Each number is 128 + 32 x the weight over its row's rms, rounded and kept within 0 to 255. Layers, rows and columns count from 0. Numbers have three digits each. The size before them is the row's rms in percent of the matrix's.

# o: layer 5 attention output (transposed), 256x256, rms 0.121, rows 157-191, columns 0-127
# v: layer 5 attention value, 256x256, rms 0.142, rows 158-191, columns 0-127
# q: layer 5 attention query, 256x256, rms 0.129, rows 192-209, columns 0-127
# k: layer 5 attention key, 256x256, rms 0.131, rows 192-209, columns 0-127
o157 103:128185198093141090151209155189170104106172136149125122094100096144139153081113132168100126089139125127116135114187127085099157168120081124100089151134081097120109150101097108092083130098144167161132102134181135176133118173165111154067100137126172130108124140111082137156097084032125091169136065097142129134127135081122114140165120137087116112138082100184168093154148124100196133149090
v158 086:136124136075111118123116174145137174179112172103107129096095118094080124045158147174102073221111096119148172116097173085107112106113160193081129215116136147171127066126021125129116156040137087124102104172157101214127101075083114127132141117141110120147108116154115114107120183121137192124157145173120076122132126115148119121147153089147127152136133136139143103171159140131176159140179
o158 094:132208092143122133181141032159087123170138128145096111121168105190152122154094137055180158184111143179126153118081072157125142081139104100115088109187114167102137124145141141126112164169153128131098178099084105088168185131114093153127107153114063091144133095149166151116160137078076156153084160163104139159146138113098101068154144114144142146150132139149113169115143136117121119142121
v159 107:135117163099161077088117182144047138168127139134137073114121123116191128142157183137154173155110158088139109123136107163112069122145159127138162111148117123159148090112168159100177091092125107120154150150142088130104153114116129115130075103157152133065183158133179136098139093145144130108164112080118122131124099083149110154201116177209062093115147116075159160113078095149063062059108
o159 101:111109130133101068174092099149127155166092133110184171099091147170085153110172142103113141124180173153122188099179158156155148147173155138103161143079154148084162176094147163150192137157171122094092169132081144131072139167130128094077155104115193148100146139165121104113129137104109122177106133123095141128117138148172104096111171179133136168174151154111109101169100122125137175120163
v160 103:158101072188147115072113138124208105090086155157126199130100103143085151138125135087111087071109102173105120118066118115120140100135161214121094130198113107095121096143160147187129111091104140090147158146128115104156136113083128083110091139104106170104161140090131160146134139084165143172133162143077184118121084165065109097079140058147180176109160092112103062086130091141114158130074
o160 103:156135204138067115086180124134142107109113111154130100128102133124158152142063073146117060108130105098134168194139130058133124120154172106159130089140125099081110148131168157156123071110152130122142111093115113133091106128151113157155166136118168094113058172123106081137104083164102127141089175125067110143105089133091176150159132121156069154088115101167167098130125125177135130176145
v161 093:054173152169137121168135156062127182123130093125110050137134167081151106144130154208162133054077220101106151126138099108130129068105075134143115173126155109141129112121133117151151129083044113149160169125128122093089096155081156127116146074149115058092181183137161122150136091168152090139121184172155111130121134128155108140156143100113118173126107122136106124137156093160089147074079
o161 095:119049114149168093137075114116055140107073153096099126105162137117129135130201130142125161147163142152148146139096120161133147169186159139109129137124117132124084111131115156128096061146205108084139134108136155142074147109155102104122128134217141138123103115111099111101204144091112169149129113118086173100076176173182100099085155131163149141078131114092109167107121157201114117120108
v162 091:126103120126113050162116160153097128133157198085137124091042152127183113165150226146139106135168104138163181106088132135135150120138131174131141115141138191106209178146102096098127152138160140132130049126143158117147105143122099117154154119156123104164129099115160101119079117157078073145124141144109116074182159098172158133089103097121151121134111080119172118121159113041142082154136
o162 100:067122175149150136098133155118045145136178127151121129116193075111149129141162085118146079145054179090087146134080096152141086113107104172169126166127115113132092095107072120167108096136134139096088158115093112109187129132110100164101139133098106157141135140083158146121159204085097125097156124147147141102131115139121110195149109097169102028134149125179107183095122167176114095085201
v163 096:138119124116130161158110089108111133055125170120101115121191147099115138135147087111117172130105129140074132123148119088112116080178122133132088157151066088106100131140165154094132185169129163105185145127161107150134124127111156117103084125112135159139163092159104093141128164141173101130139171057087131148155117125136092184108117124097121148161150141076143172078107140170096049078112
o163 100:166096149118112110095215123066111110145059145099133129121149079124144141088109162141082072082130100147116107120130157158117143153148172155138128142088133181159162149091142076143130142077123086134032135175124165127069113139126119119166160134149135135171065144104188159077134156105126117248108104103105152163067072149136166142120137136142169135161110110153152087130156105098191147156131
v164 094:095132137138092143105087047162111143100152086179164128185098108126126087134169136130155152128084104151102078115112154148132123143173129123183130120124120130146166118166115104145138152175153097109088098076138125150144120184156109146139094158131106108127180136195044134094151118071157122114113083150104167160191101119106155121126108102118060113124115086131141075173133095126167113083130
o164 098:118128109112092135125145102177124111120096123111154141129150142131177118130091115108160165130160095169145136108113120108037101177093110071105122129062103045151159142116088090107130167146149153164105079171158087139123158125108126051149213118039180115112093098091139160170082092155119100153144129113145115163098141172148080172131153083134134110052089150094172190119095179114126127184106
v165 097:094210197123159106155093097152162121145128097170151149124153152128122095095063165090100119157087135117139147125126161144122142081127146106103139144100197148115164135101064148093140143161130206129100121092092139129151111121137099154116099149105149162118122127154042089136112098114151176119127090145111134075170118102098099134180094134120133191139191130135083165154106098143089122151156
o165 099:147093057107138191067131102098135144122171140110125146182116132164113135116158067149171122127130088132121084093077192049139116159173148125141117121141073100168138094132135148109172086177102098140145188165103097124139157118100115128106129185106141142147132052138149126158120133139127076126182132116107169123101168119165134138177149110138146128151063182131160104114113135126121084105158
v166 092:152155111076127086133091176125180112129165122112161156108125202097129129061163111128141150098066143118164128086107197167151138126127122142125091122094161158168176157213083098095082144144154149161050138116112153145130107128145171110128121176132131113183125136087112125098113117168079159141101116098110094124135120155081096135108141184158137147112166131166116125126134133120153109135143
o166 093:118116094176096093108159116168099178114175184137086097131129150153172124163133125110174090099139115172115166130125095214100127101096127093156111128116130138163110168090142139145159130158111148039162117120149138117087115111154083127121135095197152135099112129121063110147127197141157094155129137166126167140167104081140179127143065046093126117090134110107161114101145074137119060179177
v167 093:085157151131151095119130199151152120188150188119101125149163123113140130106147128089174162128156152093134129137149132090164109132127169182094092109158109115163065154081096120129091171104171084160058144110137120133133126117149083093145183100120103124144123176121147222157150137152119139128063146162078133151090114109157122133111135148132142063153097153124123132097144115079165069186162
o167 101:163157181108103123171105136110126133172102113155102105068094060128113120161115109077114125140130166115066120150114102088077115117143131075103146130124073159099116099128139122139154156098094140099120170168117115136114194086133152141143032123136163063120158132080070037046142125112081130130139095090170102122115148095125135097049154177150142184134146074123142127119162136187134169040083
v168 100:073145147137155033108141045222088125175117148176096090147094123081091147135144134092149128139138098123097118081141090121139135159102233106105133216112178127165106136138113127116149109169124106098064163116165180100136151195150125165118082168130110125117156164106132153162192123113125160119127186154135066132108135131145062152122133145053141139086078086142126114119136066123063108067092
o168 102:188143062116174133152135123073153088110071161134166095135129098150086086197126118162085088110074135105177140132092178142130173076116072068085207153083087162103120090164096188086162106129178158107122149099146133128165118088124120129147141041124135072112183131132142075172098158117144071097140116115079140150090198140101147114120185103143118069148138141073124152127159090152183143187128
v169 098:190140111176104180151118132085060107079191159188125063150104079163139145146110131098129118125128132092103122186157138144143135114180083194173067158146132158156148115115073116163118133082124142151173120120165080064141093116054137105153169130079198087155175095098102137092145146129070163048129159158094184105147148111163113151100114102134100116108153086115128169154112111130132137109121
o169 101:112106148094089124137123116213129097155108107101179127143068158075135176123173122130086077166162089083138171109109142136126079113089168103140126172170094085114093135171112031114152092175139145073095167160048143184138156118158122117129110136129088155112051191179061165151154145121074180164120133128180156169139077142135105082137128089125142163148174148090131141096133122122085163074104
v170 095:200113161122141146126154118201129074149092127087117099121119119202111153179087102093131099182130098203137116155105088109143117185159126135128106103165124144130123137145094179118144173134122091106118127187157145121144117151114102077099154119149128143107142111122138095125113164067182080109110172161146128108089066126150105088069148153085115115173092169141168131084134074115152097155115
o170 100:108103075153167126098138127112182148131128140114141091144166117132157122194131079162150116096138104112136113106159154130099123178112112143132101167138110166059143148037161094166111159059132117113089152099111063153103139093130152186161101099120101071145101159094107212124142114151163121123128120105124104198183117039139116124082156196096137116101121148144119146109142101128141151165101
v171 097:138154133106114097112139087073123118222118079112162102182168060126133079156166104118122208125086101159127136147099070094163108136163060136153174183150074099137077121117122130119072111141140140125138102118184198106096148091097092109114143087093157114124146169138105114112126099153114155150128142114127086087139054163155142136158176160074188130170071153126145145102108171084145105103127
o171 099:092129104082200136082184106090165129120127136153140193098085137155100103163144125123051091103090118139099174096162100138136155142134113075063129099090154161113166130097106175140124135109078157167110154141120068182103126111179116117146159149112174133132077097173151123168070128121134109080163156091183083169128137110145138129105073126075156183187165073115114136148126097177123166129091
v172 098:161138106114135109081096147124113126124053120116149097140108083134207185047122199138100103117069111125146146108139167141120135101180106154161138147135102116095160055184145047163125165176132123137162127153146099130104158099138095075099082156142214139156073113089128052149141151118121137133119180140121129127124133171107160113120104160168127134120157103141140137109187182148124134134132
o172 101:137067160113138108093175095133143121133172146126164136135047153124177162127087117136142114137146068140108135139120134122156166077122154118174134130140139131124116169152133134156119127108136111153140145112090115085144165162101149149067194099144132165067153145165108204123099139181177165215114130096091161152107137123109151158131129085121181152073132150098101132119110087171164116099140
v173 101:129087144145099194176156105112195169172225128135159133184101105187129143166139124096155127171087130132143071140180095170157118139085149114109142143142120132113103148080097110109112169140124125179103100121096092106098133098160101139130155156099161138127139136153114147144101149167136160111098136134145154197249116118056140169109154099082121095071142146127143239140148127082091176116187
o173 105:098208160113180105087164168114111128104137090170122074103161151112120099089122128127110103129168105194119162141114146097131095138129143128209111129161162120126129085182153113134132078146082144098142116137167130091177170134149102101117141150130128150080169141071113099180134094171152109057176120145117163170096122094173066108197135102086083156148144108138116107165092160160056147147154
v174 090:094132137133176108176122148128130102127088138102202208150118091071104142118141112094132124162133117098097129099120150169116148110143127153109129167087172124112098172145079157158126139091181111120177159115126139160143165135111105139210171120180117079137203168113144137188189166178181141135144121143117088154068086085064057156097093130080099120111122099126088175107078103155097097118186
o174 100:157127130141146163085132163131110113102072131170119104119154129148101145151152123109167185110138142112147135144074106114081186071154124175188111085128119107183154083142154144114180105204093173085130146116142120123129093189135150134096147097119090152133181107129089133143107138152130109073124179120121096149131152176096171133109090167138173097127087131080168162137164138118191163164116
v175 099:113087116076063136100139095126122091117172135147113117181116148182064108162119156086076147140148137107106085091107108128157088166122133163140114102160129160204168115138112127168089144111141083150136081134167064130151129097124088156161229157086127083123134137174088164182106091132118129149127076198129162145118170062096173152152173159128128107129109113126144120151181165112131194133120
o175 104:069214089095133177152171136112169126121185113124111124106118169122146107105126118117141092137110104119127093128144125119139124122104178116127151172047172145093106149179119094107132097147145177144150159116148148076160112183137157147096103171130107134083127082094157095086154122103121134121116151098187151191131080189086099068217130065094177113157167149085100143145070118121155129157129
v176 084:103105120168095159118117124124150093146205073131153103127178054099144115140146081175096107127120139144134164159134137169153123181178165085145143085124128179156134166072125129197215128093107100107112102103151115166185156125161097129170145106111125135158104129113193100139111102161155141124112105166099109066163135122072168096154099161134193043197095086121075125064051117117112135084100
o176 095:105097152157171151141079135174159151108091135173161103132173163138105131143122065109133176103176156110140134150164127101159146156079152146128145172095156189090136093130085143100081050124156154123094095137099168220158087164118053181126087088143096164133169064148092091134059135103113147195116129130159084104094081101100174147157209076088095144141100133122119121158097089146131083118144
v177 092:164074140106148084095113138120046076091118183152148133116188085128133121093078157106108152117126101111152164116124155162144121189099140111160154116098093139068132065111170154180132118126151167141128118122173083137107117136122051115124160037102122166059121140155148166146131141128127113172172073147145155172121113112146167114147194172133094119191161123120122151085146182150075096155121
o177 101:141180113172124076119160136148160165149074137124140089072136159155130165104157121166108160140087130137140063106134161139142158088129120119160136172102118130156118166124104105125134164122128095110121118122083144050159149091093151153143056162144143067141120140217089096102151103122115171116154158169166063104148130095125130157171076179144187143137088100121128159150102112145113150120150
v178 098:152123127135130195098199114110206076107165118083114110057112055099057119112113090100076099125142108130097106181130201122092131125091143167101108152119178127134179134159159130107082118166130179161149142094135066170153137127120174127099151138092142117118131108113124152136119127091157139102137102116114169103140102121142150145078173089143133079111156156120118129099137112143164188098124
o178 101:100117179131150175144130124171105110107122139169113130108141182205106140125087177121168130096145106088164148147122093100065081120168154146188125116166108064124121105127222092107121137096106117108107085191157097125133153069089121120098161104123140197134171149181088106172092113126131138187078119146114169164106088149097106152162130112123116167153123073102114098074110141064106092123135
v179 097:108159066138123148166130154111092097189149111113123110052207100102123093096096220157117146120153159109144145145112128133168135101118077123096123153104170047062128128090115122096163094133185107130103113139119096174160127132112160160174136058128109106208126120128114117169136158171099102155155117165192102137105145127082194091115150129173120202105178175105135158115098132083145106158147
o179 099:117098123078095115121081118186076130104116131145124100149134131099072145127155103162177189209101150159160104097066095152141096165122076143155158149144136171213188110148188142152119141131133142146175131112091138070184087116141115115109136084080113131112117123161147163089106083065110163069120133105101146117156127094160094101144063143112134149140119103107135097173148147176142141096146
v180 092:135098105132139191152122136171097212146156082160140146139099145159082115123098103127121097130127179148144080107163099131118084148162145142124192153099178142132118145139105175116129136155119126138165161132126187125166152152127101116114155157132133099140093180101083122119087080196045163088078139154066126109171130145089140115107071145154082077101186178103171165209131152100151120142088
o180 096:107143110154109076111120129066145137110229137108101158168140135081154169164094110091153140159120103121049170119142123183170130137107107097129112144143134067110112120151162158137131158113100134165145091135121069073116144135122157118185158060092083139151140124077164104092119160089182116110106157108168145165131179161111105148155197091111090091170096157113090065119122154176104143107077
v181 089:169149126153173201120162108156060113148078112105189144065102171114143111119115124126093142128088103148139143119151115158123084144197078115169135085178132138141062136147085164145091103147139098117193189147113111119138086130131116101153137180109072165144127114125128187159119116169113125166098097108132156150088046159180169057141129127146175134186079118204133097130124149119147114099074
o181 096:089077164100142070117097175131196159105105124130145148176141124146090120148062133060164051164100150146140130123139118196155141115105126194123135077117135114079115146133127104077125134153071138161113130159131164110066149145094104188130125099103167161148108120145127104112109160127080122108131072143194090169171164069118096172072111121096115093106131135085133099163103137139147092147125
v182 089:125075158151127175146189052168109119128191152140088103198113042127063107136133118182110119129107088189186160100104164105143177137148131132123048138122115124176147153104090101096149104158122157138192120103152085149173113161140108117136172166085057128137150156121054100098135129152118116183102121172065109158168137065097138138107119143136134151109134145135104123110114087082179113147154
o182 094:086172124130130140155116095086132136135166186133194114101167176144127136171083156113150112178136098132157134169099115109055127154103148109168143113170142146186124169176134148130070138124116154157127118129133139190131138099109151158160121126102140144134154141085103148071064146134146093108172100118118144109057104173152123119197152116123173069126131106191115149161132137158104151126120
v183 098:138116154180112115190133117129106169143085154111118117168151134126155172157165096182183115142154165140139118176087175142103135157167125169149120121066130083103127198104152177111108199104170125052155153094126176110055132135096158190095090135085174153140148121147130114128138101052128115144138114154111097104078164081155118148109101176148106148096070071137157082090112142144107189152126
o183 104:163159081103169113072091144101092125096033101104095141113147147092126138123190130122103125120172125074150184087141123175136116146120094123092082174146147148098114086077149091138107143127098123139119113114169138159089143109121113129127084106110112144123149173090153073094145130162162157116116124105148124090187081138114095108109200091149175147154144138188122152094140081110109056149162
v184 093:111079178106143115211129101158138177192111099127198139099105153177109105130117127139120176116145145134124140062203059099135120123151142171158055126054110160146129098092159116126113125126120162057139131141091127097113160121172102179172175135129126109113100159121092067106167108150079120136122121134127143091133151106171177098183132123156087090098090137142037165176085156114135123056122
o184 105:124066095156103108182112177123092141140153165122144084144038146066115097139128106108138119181135153117120154125164133118092140098138099142167163104139105136115144185189101077143143097086074127183149112151164114134153094094059146105136086072138105156111147156113148141104156186108083162057141084192113112096115159163154130176101186091099101163176148104127144143060105164144131099157114
v185 093:116161074128159151154139136149116124149090165111198085161093168133087097138133103115090155167179165097115158130151095170143127156148153116104136153117084145123092118146123131112141135091113140054118195225107199145139099068136144111122202154097113111064144190149126132082120134131066119126068127156170100080153059099194130176156107181144155120133078133084175104132152117100191142122113
o185 102:102092118145111138132107084125119116155120112105095105132132193087128149130127117112145188160127114109107119119117106095142146134110052103033112117102097098091079173027040117151126134142113113164113095115084121128141184126186150198161113148188144080147106159145171108116108137069174121119187075165151087149172198173159116099157153142120144136141083109163099115081144120182108084165118
v186 089:152147166162139103066214140130106149113040088118125121119116189219108142111131150124140083163192110154113146131089166143047196127127143071109159153129070091090129146176133101091141096144106146117176097134117121116073144167146114074114119133189127089096174149102108142176128130111155138126106139136101146128109084170152117124202163154103108097125168070167124087078100122133127151124044
o186 098:151127088167167120095128058070177202157128156154123166161128140127151139117118178129101160112109089137158127157179117086172119113138107177108123088103150166114093106149171143151172140200118161110085165130101096111143153090112172090158111078179142151171087168131170135109122138153107060122123170156182111120109162103106134158083071136202114116120177160107098124094114129170158140120156
v187 098:152083112126094137116069129089111123085163108171105153134091121121124133073129138139117135091108085101163126082158145149093213065145128188126123103175181136130206170108063118098119092081129116173094139142127108142179106096127189159104145144085125116085127096090154080117132127147141187128128190155096115156151133139098144117103203135151102148115098141095086101130147143132059120151106
o187 101:157071144102167154116123113158137090122157093083163130125125168167084145140125083108115060182106132181158085152115104105111112106060098096152105193105101117069119116241130157162109119135128095099119135118096101107159131167133140130129130142097112190169174165110124147104134156138083151155092120103134144139121177144137152150162081150133162188036120185109148129113105121136138119108129
v188 104:115143088116095107131159102106132159181098122128150108142140192155184109093145182057146114169113141168149164142080078112138135075142124088125139123165084149169107154105137137125070099135053154128130145126122018139137165187084070098146078068106072150118122113136167117146103062150135150127143129089147098121083127179136123172175140171127121097139053147102181168143100158095192133164118
o188 103:096127154130123161146078123180155133088209098150154169131149142142127144182099072163153129159131119110143130115162122082107098154114097145114159111109185147040121120051122159112135146150144137129115119110087180128100104093134136125096146161144193119154162112076134122063158135184080120149114148103143186135148140043112130130142099163114100110093112151150163068135094102139071194133133
v189 096:132090141135168155175117077208151149178144144088108129150139106091147076124100167126089162140136065103081129122190092104065062119116127151139151156146076085132125115106124113109170148159194145124086158061125158105126108094107144169128159129160180155145099126101092162120149107124132167099121103164106137084172069130101092150061121197093120055142123064123093119142121109119157092119111
o189 098:141150155112127140201161132131073195071146114112109116099105095153087180143182098127120117131162068113055107091120172140095166116188106132138091128157153183099132083143071093130094137158041135170155093177126127094132128156135149096167121125078125128111111125133135104120117172131142145182175136150145091142114152172168143091161161127116167134097114117106163144089155156148128166156144
v190 094:117042135117137180218101075101120124107110098133145112152149115160118098151121097114111081151157081142122117113140085131168070136153158101113118163071051162182132172139145163091109108142116088107151119197160131109139169184154126108173125156064133135078159089142161145149117160119176092109147136148110106169091074142130157172136088102094116111125149051157141056130077134117143194111166
o190 096:121175158133097101159098128114145117145168132071106125132171136098109102152109171101132104076095096118132106101158109120139148109127122110181112125113165168121107133159080120133050129113134154182052104085142158127172164092138135143123092168068113130179145143239123112147089154112101140104171117135130110141126069108122132142112134117143105066184097127138140119138194140083135094161059
v191 090:162105103081109116142071168086065105128147157161084152118143121145129121069176109072127197098119090116081060065130157105093122156113149136082147099135145181119197067127153098119164131139092124148126125157094116096121154135083144111093059125108122112096162116165137099128131123114102101124081128059142095126160200080122113164094182148100129112178145140116123107142106173138119090062110
o191 094:180141107084141110106113096117135096149154054102153168143052168111127132180174128136102076122118080128155142157131123147112145081135065046136131173142145105101142143067097117124146137101113171112213146162149106099137107119150069130112206085139101157150121193114190171093175138141054139159096130133142106102119087224116136129133084101134129133090086152129100145134151190126199104124177
q192 113:171095127144090117164086096150085148063122093064183177165112143138145108058108149164091172177172131093134114126140140101150106188060078100187132143138125123128130184159136119096071158125141135142084117064128131113127115068138123115163122068147146152188133073119052124138111174078149123103132154076122157138121094169127148068149128095136137078121150166103096120182122103095108151110120
k192 112:130120098125145068145161074221081079131104171147106122142148148062146153161129117154172126134176132140152135095126170124076184077135158103149084108076108112206111173098088139095147094130088171171129185142083119050134124168098038145146132105136120181152169131101127130079103061137118136130112149153161143090149170107169120128080136070111092074124120185100121097156156103141127120125035
q193 107:101084096093073163126188124119147199157114106087140096143125169090071146166130058077144173069133142116137150160127138157137133169107153130136153115178123069102089102082097105089160085038081121157108079101128191111093122130101131125113107141100171118120120129128043132199128137163105179087156104134158124124093127161103111103152103100155154132183147112139170101117174157134142173150149
k193 109:129151173132093142118171132118172141149148083188163113105105159136172138180081077059071107117116088121114158109125127098060057151178126132150113119114132104147133123117114112134152137126111168138131142156198139136197134129148142104157113074103093082158099086088106119180134164116134090143071074119138130183098121080083100160105115143100145166119127101122105191126147108136196042093104
q194 103:098098107121155114075099123116138105167122115161133102088141126140120090132156103118116137122150102163086109126042118176089200197146080120126181152108122148147111198134187162108143158090107109115132120133076149161142135056237080158181109084174152131132075166129147106133088131106131160126133130109151079141078141170138158117098057139096110171147151131176114120102099109157084123162108
k194 105:136129082149116127106139120159136115176103142090223116059175142107110133176160150083194148106106160124164190143107099148146149171166116139108125161115193111113073142082135122068038147165158128033151084138139126148148124048134107112150112113151055144110109129094124145143124128146150140123122098115205134110149111077148139159108104121130159113104098167133137106110149169181137137222151
q195 108:113126100139059144075121114155158173106068104136107155192139099158121103112038110123118119138117165163106115146121170203179083100166154093107155137128119120144076153164098100149126195149097160154119115173155108119145125105129094117115121136116120126139181145020125159128124212098150129139073144110109090133197108109091161102158071148179162205158077094098115138166134141172135109098152
k195 108:160107085200200077148109081098169128112147150111197092123129132125129094110135109108145121118062093138101154095104142150123111092105110100121102117115126129133156119119133074147178149105133090163156138130124097105122177095115120112192138088122096116086115179107156112160151153069129179080090144057154084124060132175145133135156143095140139110091079137162158102128173102089067126104091
q196 111:120130078150071067116095154059104105123171097175201112129166143090126075137173161129137118106129150149111139126134132124103084054103142085137063154128139116122101191126152144197105130138076111098144112085162117160191219123121123130144116088119117118149135132096087089145072157123122148128160096122161112114111085132077128106071108164137169152115142173082155128141089176126104154161169
k196 109:082121122137139139099124107138170111119108159133133119092160128107095123138094168148170129147121048101124139119149130126121162171103106077131123176122080156134153120150118148122131113109093077086141157142158119088121084114097128133119092130136210133092084121144124120112079116176079156117107122100139189209132073132096119087095113129126102089106131111098114097049185132129167088188148
q197 111:099107099153117181141179116206147179117102171180175144076124129143175093140080133105080091163120160174111158128116215090069122161152052085112091154183071128166161143152133131063060129140148125087159136125120080040083108159201129072161165147094140127088125104092165118084115102114119110168091141154111129111118132155115069150143129126131167149133121090116155116154099133083106134123105
k197 109:131071104118098117151162087093124135141137142155151129132144106111112133105133147076138092124102105077145129105112106107135132135124190135165140044162165095165143191146117134091119088052155106143089120150094169087114134160143107137157152131146186071130140133173148121128170104146123072076163128110171120103190131139140119107077127135144125120122138159158201140102142157149051158140131
q198 114:117157088077113101149160117122054087138138128143142137115115115152113125155160176156129134140155127083082107053125128131185103098148117133140129139090112152123113129130174202129127135177090118183164122125114149125092116101114153099103122112172168145116188141095096143102147108143081091066125156134188108125138153145164201088155130135120123172100119116133122120103138137126104127169088
k198 105:142089138104101086077155096082159137126128039151081140161196073167146151160115121172105188051155098173125112161081154096178086140092162088161142094106135107141106065125085125145125101121102102131149114135113117107131089087139174139157114117145168161111136100175178111130134138156133162130162149175164103124160156099132110127106079153130075143162105176081107118171135127124114106158113
q199 106:137149118161123137088146092098126123119147096083140102191136119144122133198153190068178118094116162092116122066158140120126128155151099151138134138062136120095142142166142160146149154137112116081088146158174100118135130142145169124090125088112145165129114134086126145113143121135121133151115095127037085188150103151121146131111166068207168145150129066096090115146091146191133149081120
k199 105:184098177158151177113143103151208163129112146130097136122111137100138125170121128145150150120149158156121108162175069131129142211108146063122122099162117116035130153153149120071113122095141132093140170136120130058163133103177127136154125154122093141101127171116139138105132158092082182096154144176048127117033090130098138168107157141122157068107113155132147158160126125162138100133148
q200 107:065101089139110152155128077101139092163176137140103075090098135151095108131120200143103181094117182160142138105161128158177132153155177049080080146136092120134127134076105099127098114105187100142203145182100120173084147127128104128136159097140092138112072114157151090066127086127123157118093128114110086114183113127122115089086100176119152192137095151077081110179086073124161147113181
k200 106:078094135195061104190114144172126171103128076156117094107125130138110123117128121121075157152128149090157183112148137157088154181100138109125059084165152084068103052120102088170056123183157076116082120149114169135133128140150130151157098141132067117162086084126197129094201162097118109128082088146137103127107123186134160115146134103101140122134138178051144177196108114163129097120127
q201 103:137104151092107121144130103095117160088133152124115114151123135081153156108154158094193170133099136121151157165111129090101132136140127118080146061124128086172164152122110128130130134125124168210150151082162100185112091087106057172126133079094091053090164129109129115109085109079091133124077138119141140060184160140069114112185115125119087161156111134110172083133102098106086143090062
k201 105:152132186099178157144132092135091141130109142133178135103134120150142067071111167172128097179097110094132156121075128182157171163106150127214103106136156062094096147149110071124149132130166062123148127072092174168089107132146121132105105061125071113169089173119151130114127127102159137090107139134148157109110144153161120121156126145171107101086071114169111141142146086142140117079123
q202 107:135157169111090145143119085080111141132159147126092173076142112119109137163123098149153097139067175167187094117079123131119196119118139130110146179132130097150163108164125113203115128126152127115062104105110130131153174153092073158141093137153125115092106133164159089149162116085127129112092126170105088109115130149098133085130137084133124136184120138125162088090136156126089110138121
k202 111:105158221154110108131123101152123152066128099173062138092140167110102124108146077104137082198154117180166142130125108148133113116123180130134123147148097106057089096159153107129110103144138133129223095095138149126081115146102164128157145204119147115135114060157127116099053139112142101122099079139198126081164116093129132100128091169163114000083126111172074151057077120130132129146162
q203 107:081068161154110144173051080093152119123104173125082165143050148119140171125118117118098135107083171157130087164183103138174140179162104092194139172080077146148138166145069192151134150076114182181090135077136147115129141092109151080152138154138114135116109166091092145109131099215109103137168141178123059163064107135083066154143155072091128100105172134170168179133097097140129090148045
k203 110:125133152129083135086153151104088143125187170162113116115090131077140133147130101107126109119169154126173145070206077122128151116148149127127150065132107072137117132132095117111173113125104134156107081145107124181086220132189128122166139105096206154108107092140101141171082115093125161173201101147077113179095129188143110144103174107180168132129169083122183128137131167101083113099143
q204 111:121136121105159195161101129103163200131175105133159109177106127097161070150133156095110118153138130136158071099079197047154130111097078159127113118117179111124101153091076114124088133157121129106085104153124132152125165106119111182149120141130124116131090142092184143110091124118126114097129052142155152083113175114172070084134178096226141155098143107120109154116135158125107118094127
k204 110:145126183130105173105154096128130115134149112119170079089104135167039125164154115122116194223138143153115198147023134138146162101076190138115192134167139111105086110123150153129152180108121153114093091147088092071146128136125155196192120063121128126098106172080136097116121105115126079136125097121103066152136106094118123148147140136115173126045140104122150115127155126137101147048149
q205 111:150124124116070161133062084072098115176086082092118132132100100141100100168098043074170134169158068144171089137114191110154089164170128116106144115113056147108158119119183142161132165073121105152164140041124130094146095109119127088086132177162146077164155149114185117151115100088113157141169186171096160164098139163084116119109116122168106194136100131139090076112130090129159117142164
k205 103:101117144100145168164107119123130184131180131126091120144137113054137146136131128108134141115158148112117193085094155042138093131130156057110149116158127138178129112117120122134168101130069131048141123090097087134076168141196123114072134122118104146161146107097157098177162119143141118119164162092108104131152152111106112182157171170137095074164126162064112142107132133182174168170100
q206 109:186116109112161138142116133131134135127149089196095108149216067123084099095091196124137144086131158114126096125113172127072138073161201164141158096105120150119143109125129132103129137162135140136142077128165156144116107182120136147153084131021149135118154119177169076097118133126124118063131135159187160155181105130133130126150118173116123131107132116069127110104155129179135102093163
k206 107:108105137133110139142099065135138154131107142133113181109176164155121142104147156173092121096142130126128129168100093157172114077122111099123118087043100126146182099113147105081170095152166102113088099068139145119153149151182174143099141116109119113141125132155120083083099132141154113121148125120146108092142157090096102122109082080126096149162163108106128174164107109110121142093116
q207 112:138162106097184082127160192120149228159102161106123141164153117068092134139095158127043162070085137122119152116130118106138197159148149128121142094144109046241078194104132130192170087086172129159117159153161078146144108122085137173086112108100139141139090102172187135185140158162126063116143135121179137145149135114163145167087081113148122156165087147155095099085135111111107101147131
k207 112:121142226168122075105146131186129129117158145124118106136188110185145098077143159135098144136077153088161109131130199124147107172138072202110161175049106096144156114057075107129107131078113116166165111163133139160083105146124061150109111145137113091141164105043129144141088150093160140092082120137111105105138148123117125144133170170054134153150108081130104136178163137131102120105083
q208 107:103060098140134179136092119179175138148150107163132125090081092139079144162109172132105153096108112111092134132119190138082108114183105081082138128111130142136179150081147135154148177108073092135187074140106176177153145197135111092120115195125137098100093138122135139165121096111158116145157131052096118099160084133061161146152076140195141144141107137144141153129073073147153154096123
k208 111:130170085124092103122131105121161221116109181129153134087079091128128122121087088076121113147115104120123142085185140128180166117150105141131157150176222121134109080146189112093136093176167141137124163130171138182087099080095110177161121168126138086151187182119214135156130162087178187124140111111138135127108106159133044153114125157088158135143151123068196171060160093164155081139190
q209 109:151144087156155095164098157157128108147103108099125138169123170094156086096173072129148146080179152169106125136177156079098077118150123134209107133159087160107098068083182080146137188095170113156098132096078136192074146086179129035101057132200163085164093163163152168122193130118142159073110138114152124125107150134128140109106105136091092151115110069175125095123107103154094129089141
k209 111:118124137144134137162115165154154140109068126118123170128115136144138162131177173170131113125146131144173147121103169076091114165133181090142079140127170189120139138107121151103174182148175142095168136148142131139142130164176148082181136155108132124181167142103128085159180145098118132160128119132180054122144158058123154083121149178143147133143162169112143165124165142090093160151128